Part of a small language model's weights: normalized queries and keys, attention and MLP in parallel.
Each number is 500 + 40 x the weight over its row's rms, rounded and kept within 0 to 999. Layers, rows and columns count from 0. Numbers have three digits each. The size before them is the row's rms in percent of the matrix's.

# q: layer 5 attention query, 448x448, rms 0.0233, rows 0-52, columns 168-223
# k: layer 5 attention key, 448x448, rms 0.0235, rows 0-51, columns 168-223
q0 098:487520481515456535476525479507552495434517530463495448513507527515546523532522510551454465485543539559488459489486516479519448543470541484575544469483537549472521521552
k0 085:447485514454458624463511502426481468418401536502494532550512586501559417484578497439439475533559510538463449476468510536560476532501492536478509424526544472456444540477
q1 104:499532528539422450530489481541489500424441491452583488441451453476412542458532545536496572516514479491537461508486459498487505462495456526541478497493526484523423532549
k1 093:462505487472494494553470515388506516486475456496552503482488502453450461463497535529526500561563500495583452490462553526539546468494487495558468518471530524455404516481
q2 104:513474548543467501511427583522502513463518484528458553423461463534473506479494549543491435534512545494436516568562523493434489451484485533529406448532547494483522516500
k2 089:473470517445510500412494549465497541443509527442466486439491446541553496504529446473498496552548467530503564481458488493503527499509460511503495417452472497542500545500
q3 103:507511583519520476468497513547553498554521459462524377480507429484459531519497467530455494550482497501553501480472521475505450514477503487477493572473544524504421450471
k3 091:524539522506515543473588536486533483516505596504445527516408500509542508436514436632426550513476501417570562534519565575554452518590464512510476583453507530532494554465
q4 098:520431528537458530557433565481545509524498463532507484574517510479482488507530458465506452543495485498395548532526545524484482476420494541482488483494547540565450563517
k4 083:523506492452510539515507538512477448491512429533535456505567532512473457489473480494545497575449515468532438551495494479520498527522506515457470565476504446524467492586
q5 098:513526504447453423518511423528470491506516531453497506469520496543519444532486484456504432517476541559456501473436536507530497463585567481482583476520513483525527494406
k5 093:467410448547512509517556478509500406566492531496422518411437463533427570503477510499521478490564465459522477535501409560492555455583557497465522490549513494576468518521
q6 088:539460497544534496489548485470461489466441493500497494493467470476509554518478551513538455452440477414544537545587521438483549482531506523519509553486557460512497489536
k6 081:523488469555544532503480478551465505524514496432486494541522443555463504499560479572466463480500466528471443496507503514500540455455487489485493509468544499545497479530
q7 100:543454540441544545494550558564586535502414463538522515502489483495445447509528519481602531540469508517451498537529527460476492483468575483560532456608499502503509469444
k7 088:574466487530586556527512433520497412490482508530453477442480487472496509459440536473563470599561500495467535497547454456484505516526546491497470487509569556482560485482
q8 108:471461439429513450492483511500456528535518554477533474496507554523526575441560473444565407512522470552470504457494472501470397568475519545491513559453488476450445555433
k8 089:505521489518589511501485517524445530527529502509517510474571502489523636518604495469505475506547553436487467520503503475508420487442476555505538451481558452545479477501
q9 103:490480492476519479507473597448538499527514474504523480487458536470564538488445492481491519513536494519494479477520551497515528503456503484489439553521452483555540468519
k9 095:456449490493495528553543542529489421557602569491506551456490535464500499478482509551484500558497433552509446515560467501470459556559568503538506555520523514554452526436
q10 098:436499405463506508449488523523512467520507477533446498548491492482516532499487506439507509507397485544512431453505449488468520510482479542452558568482559536507506474534
k10 086:545490455471472452484548566496484559572521510520494445582535397561579530463549544438529551517458449503540462475534484422517487530491448496479505522559505534565440596478
q11 100:477495420570486541523546533469468437529527497476501508498532475552460524513491557532461516521535478480498490574541562498532544516492491452471490592495507519543545473449
k11 086:497495489496507459480497435445511544541462492505498496590467456436494433408591528503468490537549495529511407601574458507490474555520454494460577522539458505446485528502
q12 096:509471447557505468485491446465513486496543459462493537481557461422525490491411510519542509506449550523507483533439551528540464446460490472482557543424552535514484492472
k12 089:535494452523533523521489550454491490476522526507458497475453462479578427553487414469511510467474507467490480518469564494538540465503499517499475524541527421468511506527
q13 097:523533531549439550485509546437466469527487462424508472530507432497509508467478570503471443455475497431441514442400529508483379487477499535456518473435534523463508503412
k13 086:504441510492511439579498474431500425534476510487557537461443467550522515493497508467544502447520529511495515480508562494488523525493576487478559560517520443513496506461
q14 095:540476574477579504509470518493530465464516517487467513486537442515543474429560535536490474545532517483498490539441491476435513483425456485476519412518479418426522458461
k14 084:561478490549450525538530481547509479482547504486481514475469521517535517498474502489526501633515503478494438550573431520489504511552516559473477513564468465459499548453
q15 109:460518512544549582529488602502499539480531474481461488483533525397584469474435504552454497538543503482504393446514472438514434472375470493502463486511601433577468576504
k15 093:487514503522470504525472566569509517483448495469451544508498566395559425468474525514429525610526471467433462506481491538473476562438512502525527529501544480529482568497
q16 096:519493469391519443484527549477497527533496485531464455519460598509402490418401511470533523513517510534549473493517575523583518526422510486508450531508537504466475546450
k16 079:480568487486483557488437516541499532500407518524490430490440533533445483491450557472529541514487496479455453500380549464498477481447460445506480445468526549465531433492
q17 098:477507427471521513554545490490532543533516600502455534451497517497490471552454427571492398446507575447458509417518520545498494451497438471505401529486491510553532535476
k17 087:526541438493532435497478495501598528489464505552455446486425562473517524550498453505488461554498443507512475498493556500516457494573460446557452484444535544482515471453
q18 104:506514533505567488466531493584573530482488513555563499427489564502493450476560492472506481485575476493512535474512555540460475559534459534467477413558463549541463468501
k18 094:473476545567458520534485544498553422510501509431487494504509563483566490485485372494421503486521550428441465533477569521498486477504535479524487485506513611471458474526
q19 100:409546511474532476440430430512566481461515441484407392512554515536451554523522535476461491479472514496545525480518530483472402549568535547504497470480482498478508458474
k19 088:466499512476553480513453579509478519565480433499410432527470522534483507542499583416517471448474507508461400502455491505523449521474561589447533460454463508489505520472
q20 098:514430462456552401525485509450561585511453444542560495445496509483558549474467535517467471500502508493412528548501506495498655510445545458522483478538538407487473475481
k20 088:533537486535528402493485439453453477485462515516533475494512438505540579537463592526498523477470508539488554462582515493478580505520571432406447484490497461554496479469
q21 100:495478466486492546547552566531597520428541500513548494571501510520488508455512553494499507541505476470468501522445514428483493518480430516525521435496535542517521489544
k21 083:526483469467563530543498580515523470471512540452530436510511459461390549461487585438466519484495489486463515499541517504505485504499468460508443537490565521435581499582
q22 096:564567459537514548533485464518512555498506472557504504545571415492502503548450554444525511470473546579489540533389539508571506460487470535477469643527528508511474520494
k22 082:585506508491540478474504462477440415465464466576499560503524533487454497497571488470499565539497481554525522597470470497478421581498471498573507513482573504550486488539
q23 113:527502441490502503462494501582447449517436523524488429484484527461527498458562620504446521539486463443493488491539416493480567464540476469451509444499496454523448478521
k23 094:487477533425550468470500428569509502459569464503541502535462496490581516514429510492553480464554479461456514490537502461471492507576484402570529469477507487458431532515
q24 092:483483481483503471496589539548556471548547510499509485484477507506511431479473484525490427500486471570463497525499455570538414534504460463502444483510572486466546484486
k24 076:525419446465442459482531435520511526557515523465536504501516495507498459455511502511497495586562450469551542516496504513490449573589455452485456505422520533467480495447
q25 101:517514489588468574510474588485447532501464468532542509496533537491486412503419457539492459486459549505480510506500515523474457543507472459530437553498544456564539516520
k25 085:449597470483474481493485503494536507568485524521544497544519514407470445496505455464527462454460494533503500495472522517584523538501553499531543473523458484481488466507
q26 099:491458493428539521481536503501520521528532546485454558434521558442432490532539480468526556474505479442401446554463527517478517511479502467517574488468468454517523544473
k26 086:506509521562547541480435515432501555501454538537411443457476453560463453448533457438553519540519498509499449472543481481520468491488483542515534505558510534462506477486
q27 104:455537495508523538496528498497494485436454520482514499451526423547447518525560493589506521438517490506486468498510565493507434514537547498575462501511458507518479506543
k27 089:440553528578518538484473542459468468510432417486444527513517470443445439519478450523521550474535587463496525468459454420496456533481557495489498519529497502500509479503
q28 096:545513464487505512478452464497487413528567533417428434514453505579505498533497518536428442512530487542563375506567473435593568433499500556467510546564543521568470469516
k28 088:554481496473424442502511483527458515454483400486482527545494420467515455512530636499481552511553529534519429529563431421459537479510513535473500445544523537504463456479
q29 107:495494553530488419569498422471566595477469483512471446467483519429475525509463543464522462470540507532442462393477478562479546526514499479520486510422540501478408460502
k29 090:452460528520504535459435493442496431473474535525532468477433487467465484514503486503542536502465538447454464398498486537528530495459481518439466577394463463533483493470
q30 099:545494529508501536542471507551395439493550574464489529474563495468432489488507486505412429491467506500472434573551533445478512499425459489518437487446469555525482453527
k30 088:484478476573468559467534451561446525565572564473469513493508480540473513479466495466491453459602462497492495570540537596563463465502481494518488438535511499505443481508
q31 111:428518499559450472456520550480512459491600513563462586517501479440508486577423488518485518515532480478536468513490551563461518499455515474524485523483441600442606489562
k31 083:481487509533479550516511492584471445479505466468486600490536499431523470493493505529496524502480507422431507556470492541478586518474435428491495491520495505493550557499
q32 097:502494505446506438527466452477542465509439496431497473478476484504585567450500565503450472548519507500506478495535533524508548514407469553459513508510485489551414547460
k32 084:414426431512508370493445498532497432511471458496490532519407481480564517546511442507568439467394513500549429433459465491529451521470513478494483544482493545526433472525
q33 113:432508591549516406567478545553545448516430511545496483494496458522433489481497470498530567523494554540506582526483494541518521516495510481499491507392541475448464518519
k33 085:481518548564538507455551448533557532422436511545574536578482455505442564606542513537552614515461545468491464479522532549516555491488484545512473518466608481485522492517
q34 099:529511548483488475492471457506495536537513506486457459506472522498519559479430523435541413531460480451485543466509480467491449549466542474510454563449523512469491494513
k34 086:484477523526530504471413426524433491536451589445453460503511470485505595509481547557447497506527489451489494514520481518487503535439471512359502480476541477537475453550
q35 089:528520506462469575475445553481501470485516561459487469549496504514495565545554432528483465493411506609544578433439525522538430502477505569496510526494469497572511510471
k35 086:439563547487537521465517528492524522497461517512507534444524477531483509503527440464539511427522481502590498436461510513518478510488524504477517482564440544469524478539
q36 106:490512466513461467462564437516434437481607497451485489456512532495505547494552508526513437579517457602518416506465442456493522514578531540484468488472609523507503519480
k36 088:504420459452455439555517431527503513529537509445502509419469489477492525490519562473488461483480494585528498513504469456542549499481450491468470496458475482492514494453
q37 098:602551458431507489476462455438476398487524498527550542528510522496568468471463479468487465565449578505543435484488486484457515467460587471437498529533483489477466550515
k37 084:514448473475483459494407525526524421523549453416512531496479493512560536474533522522472515512430404453549531554489562493471486507426551537505518537459500547505518547542
q38 082:503550511479469515477486468544467416451548516493556521515499461567499482527494550479510494461480549516501519502475471500509468481468543533487603454470498501540478444491
k38 071:491416474512444468515536503468482499535574511445493510449526452542518528489521604488470476494440496516507448514527439497484482540487517510513477517535548480583521529489
q39 103:484496483504453453517467357464429433516537518478525499535538568504490518511555535534449461543545492459465466551459509568563554548572523423521503486523459509508495462449
k39 086:424449525609462507497524363513480563523504505463529540537563495517507500555510506496514443483547474507462518474478499514555408538483483443567497508486448480477488444506
q40 092:462489490517542572485466522472510453433480525531436482504454427456502462485495432516484551511499523422581541501532578469505433492471520506467477491530572475541528404414
k40 087:539527550502466507494477494558526481503538501514487486503485467502507510543469490488565502544538446474521483467530464396472534490474528524495525501526474495486525498438
q41 103:516576465528501520449472503444428494419537487477506488492483546550498540513452516602498504546514527483438437504461477454512449582545506490433546452477526430526470468461
k41 084:535482457527468394413458557540433561512449526484459587378503500493520435499569511502527460546513496550468475483492505482490486565480468418487471552482539435503484493517
q42 106:456554544483482499534475407503456438529448419502548470593477486533513517552513517524527570524470510475592511536477466429506447500507574518493489509491623499505471495533
k42 091:496539543489480536499409538554507555466437484523537480555407458577503472508501469445514502454415570579549463480444427527556460565500466483495531482455527473480483433542
q43 103:540522460522464534512560552450492517495519523427511488500500543496557467502411516564460391418495557526494457486498449505468518493414434446554541521583409488549491532473
k43 094:509533463453520410506427459434502459473566512405516475466527498486563430479473529469465470468507529590574537496532476527466549483433508400523516516481389424535469475478
q44 101:438488478514488501602519489484508483484456571532544433464554480501480517455503462513434507564485467542442475465517539509531465440466489578493436498485505485514472433436
k44 087:513412506507529517520458464445503494500510535455469607489551509461427491479481497558531572516475527529462538551551503461517500488463470511524481519565604512514488458469
q45 100:463501453512516457529546451400484524468581444450492514462476522512442466552437476505459478510489496560465442430443452518564467541507533401490526493568544525543478500465
k45 082:511476447515505523521565476487467530466510433467509502458514472414486458607477532494532444562541525485561417491472496530499497480498579476496548552537501522542463451492
q46 108:482536399474508509452493534524515539511596580546559492493505480491516446540477546433501470448518486496487460475521539533480539397493460533489499501522411568491537536502
k46 084:432558463536499570459562547488389477486423491572576513474544500393474512517495508494496490467535479492452466494590436474463522496529504525485510533503435590428489447463
q47 106:475486513521512491536555468566532514493532472456444568480540459494522528502520539540543555470486443414495532558444515465457514474481535421432525464496457514499478491540
k47 091:497536531560554582480518500532463460468474487571491565528496491491536542511500451455507464495536477460507516527448536456492490483465492524476487492478482452447535561525
q48 098:540492516489500497497541502493439566559514461515569535514516462460483531491597521534490432566524503455430552523553478486477446479536482521488473478524413402467469489486
k48 089:553490473512561524484521443488498416489545506511521431420515549418510492517458518519455484574501510491533442420520381538566542485507525508519487487473505448510467514410
q49 096:524518435503522524500463525398481502458484455529543465591474468445528509534556468434492421545537519481569533516487487503513509487552504476528523565535516525548472485490
k49 088:568514455445500555457518510469479473514542531474430504438461488478454493456549472462463480561473496540540593500476489503488555509524517478496443546471528498445434530466
q50 097:471494477457470489493527535444565556487537514453513547397502422513530484399541486477506553535527510447456526525482555465486486451482577494561542486569527512453525495495
k50 087:577517438495533589523547506466514467409443522498526478416473510542494449435498485462596504534571527495474539519461553488479510476567548541503452497585495487498509509498
q51 104:523544481516462529464528486544504499455513519408511468497448450565467548491465554487472481488502435468439478453502491478436499493533501531495473551450425417483497525519
k51 089:506520497486463548581466473464484485487517530453558516534529464501440524457464544493479505521526485477513501482436487548487505449479443463481407526463474476528479595436
q52 101:528496500449519430505457502543445493462457479504532539450522442480468519448570469441494566522579521526454492554561447487503402492489485545472522458491504517508456494600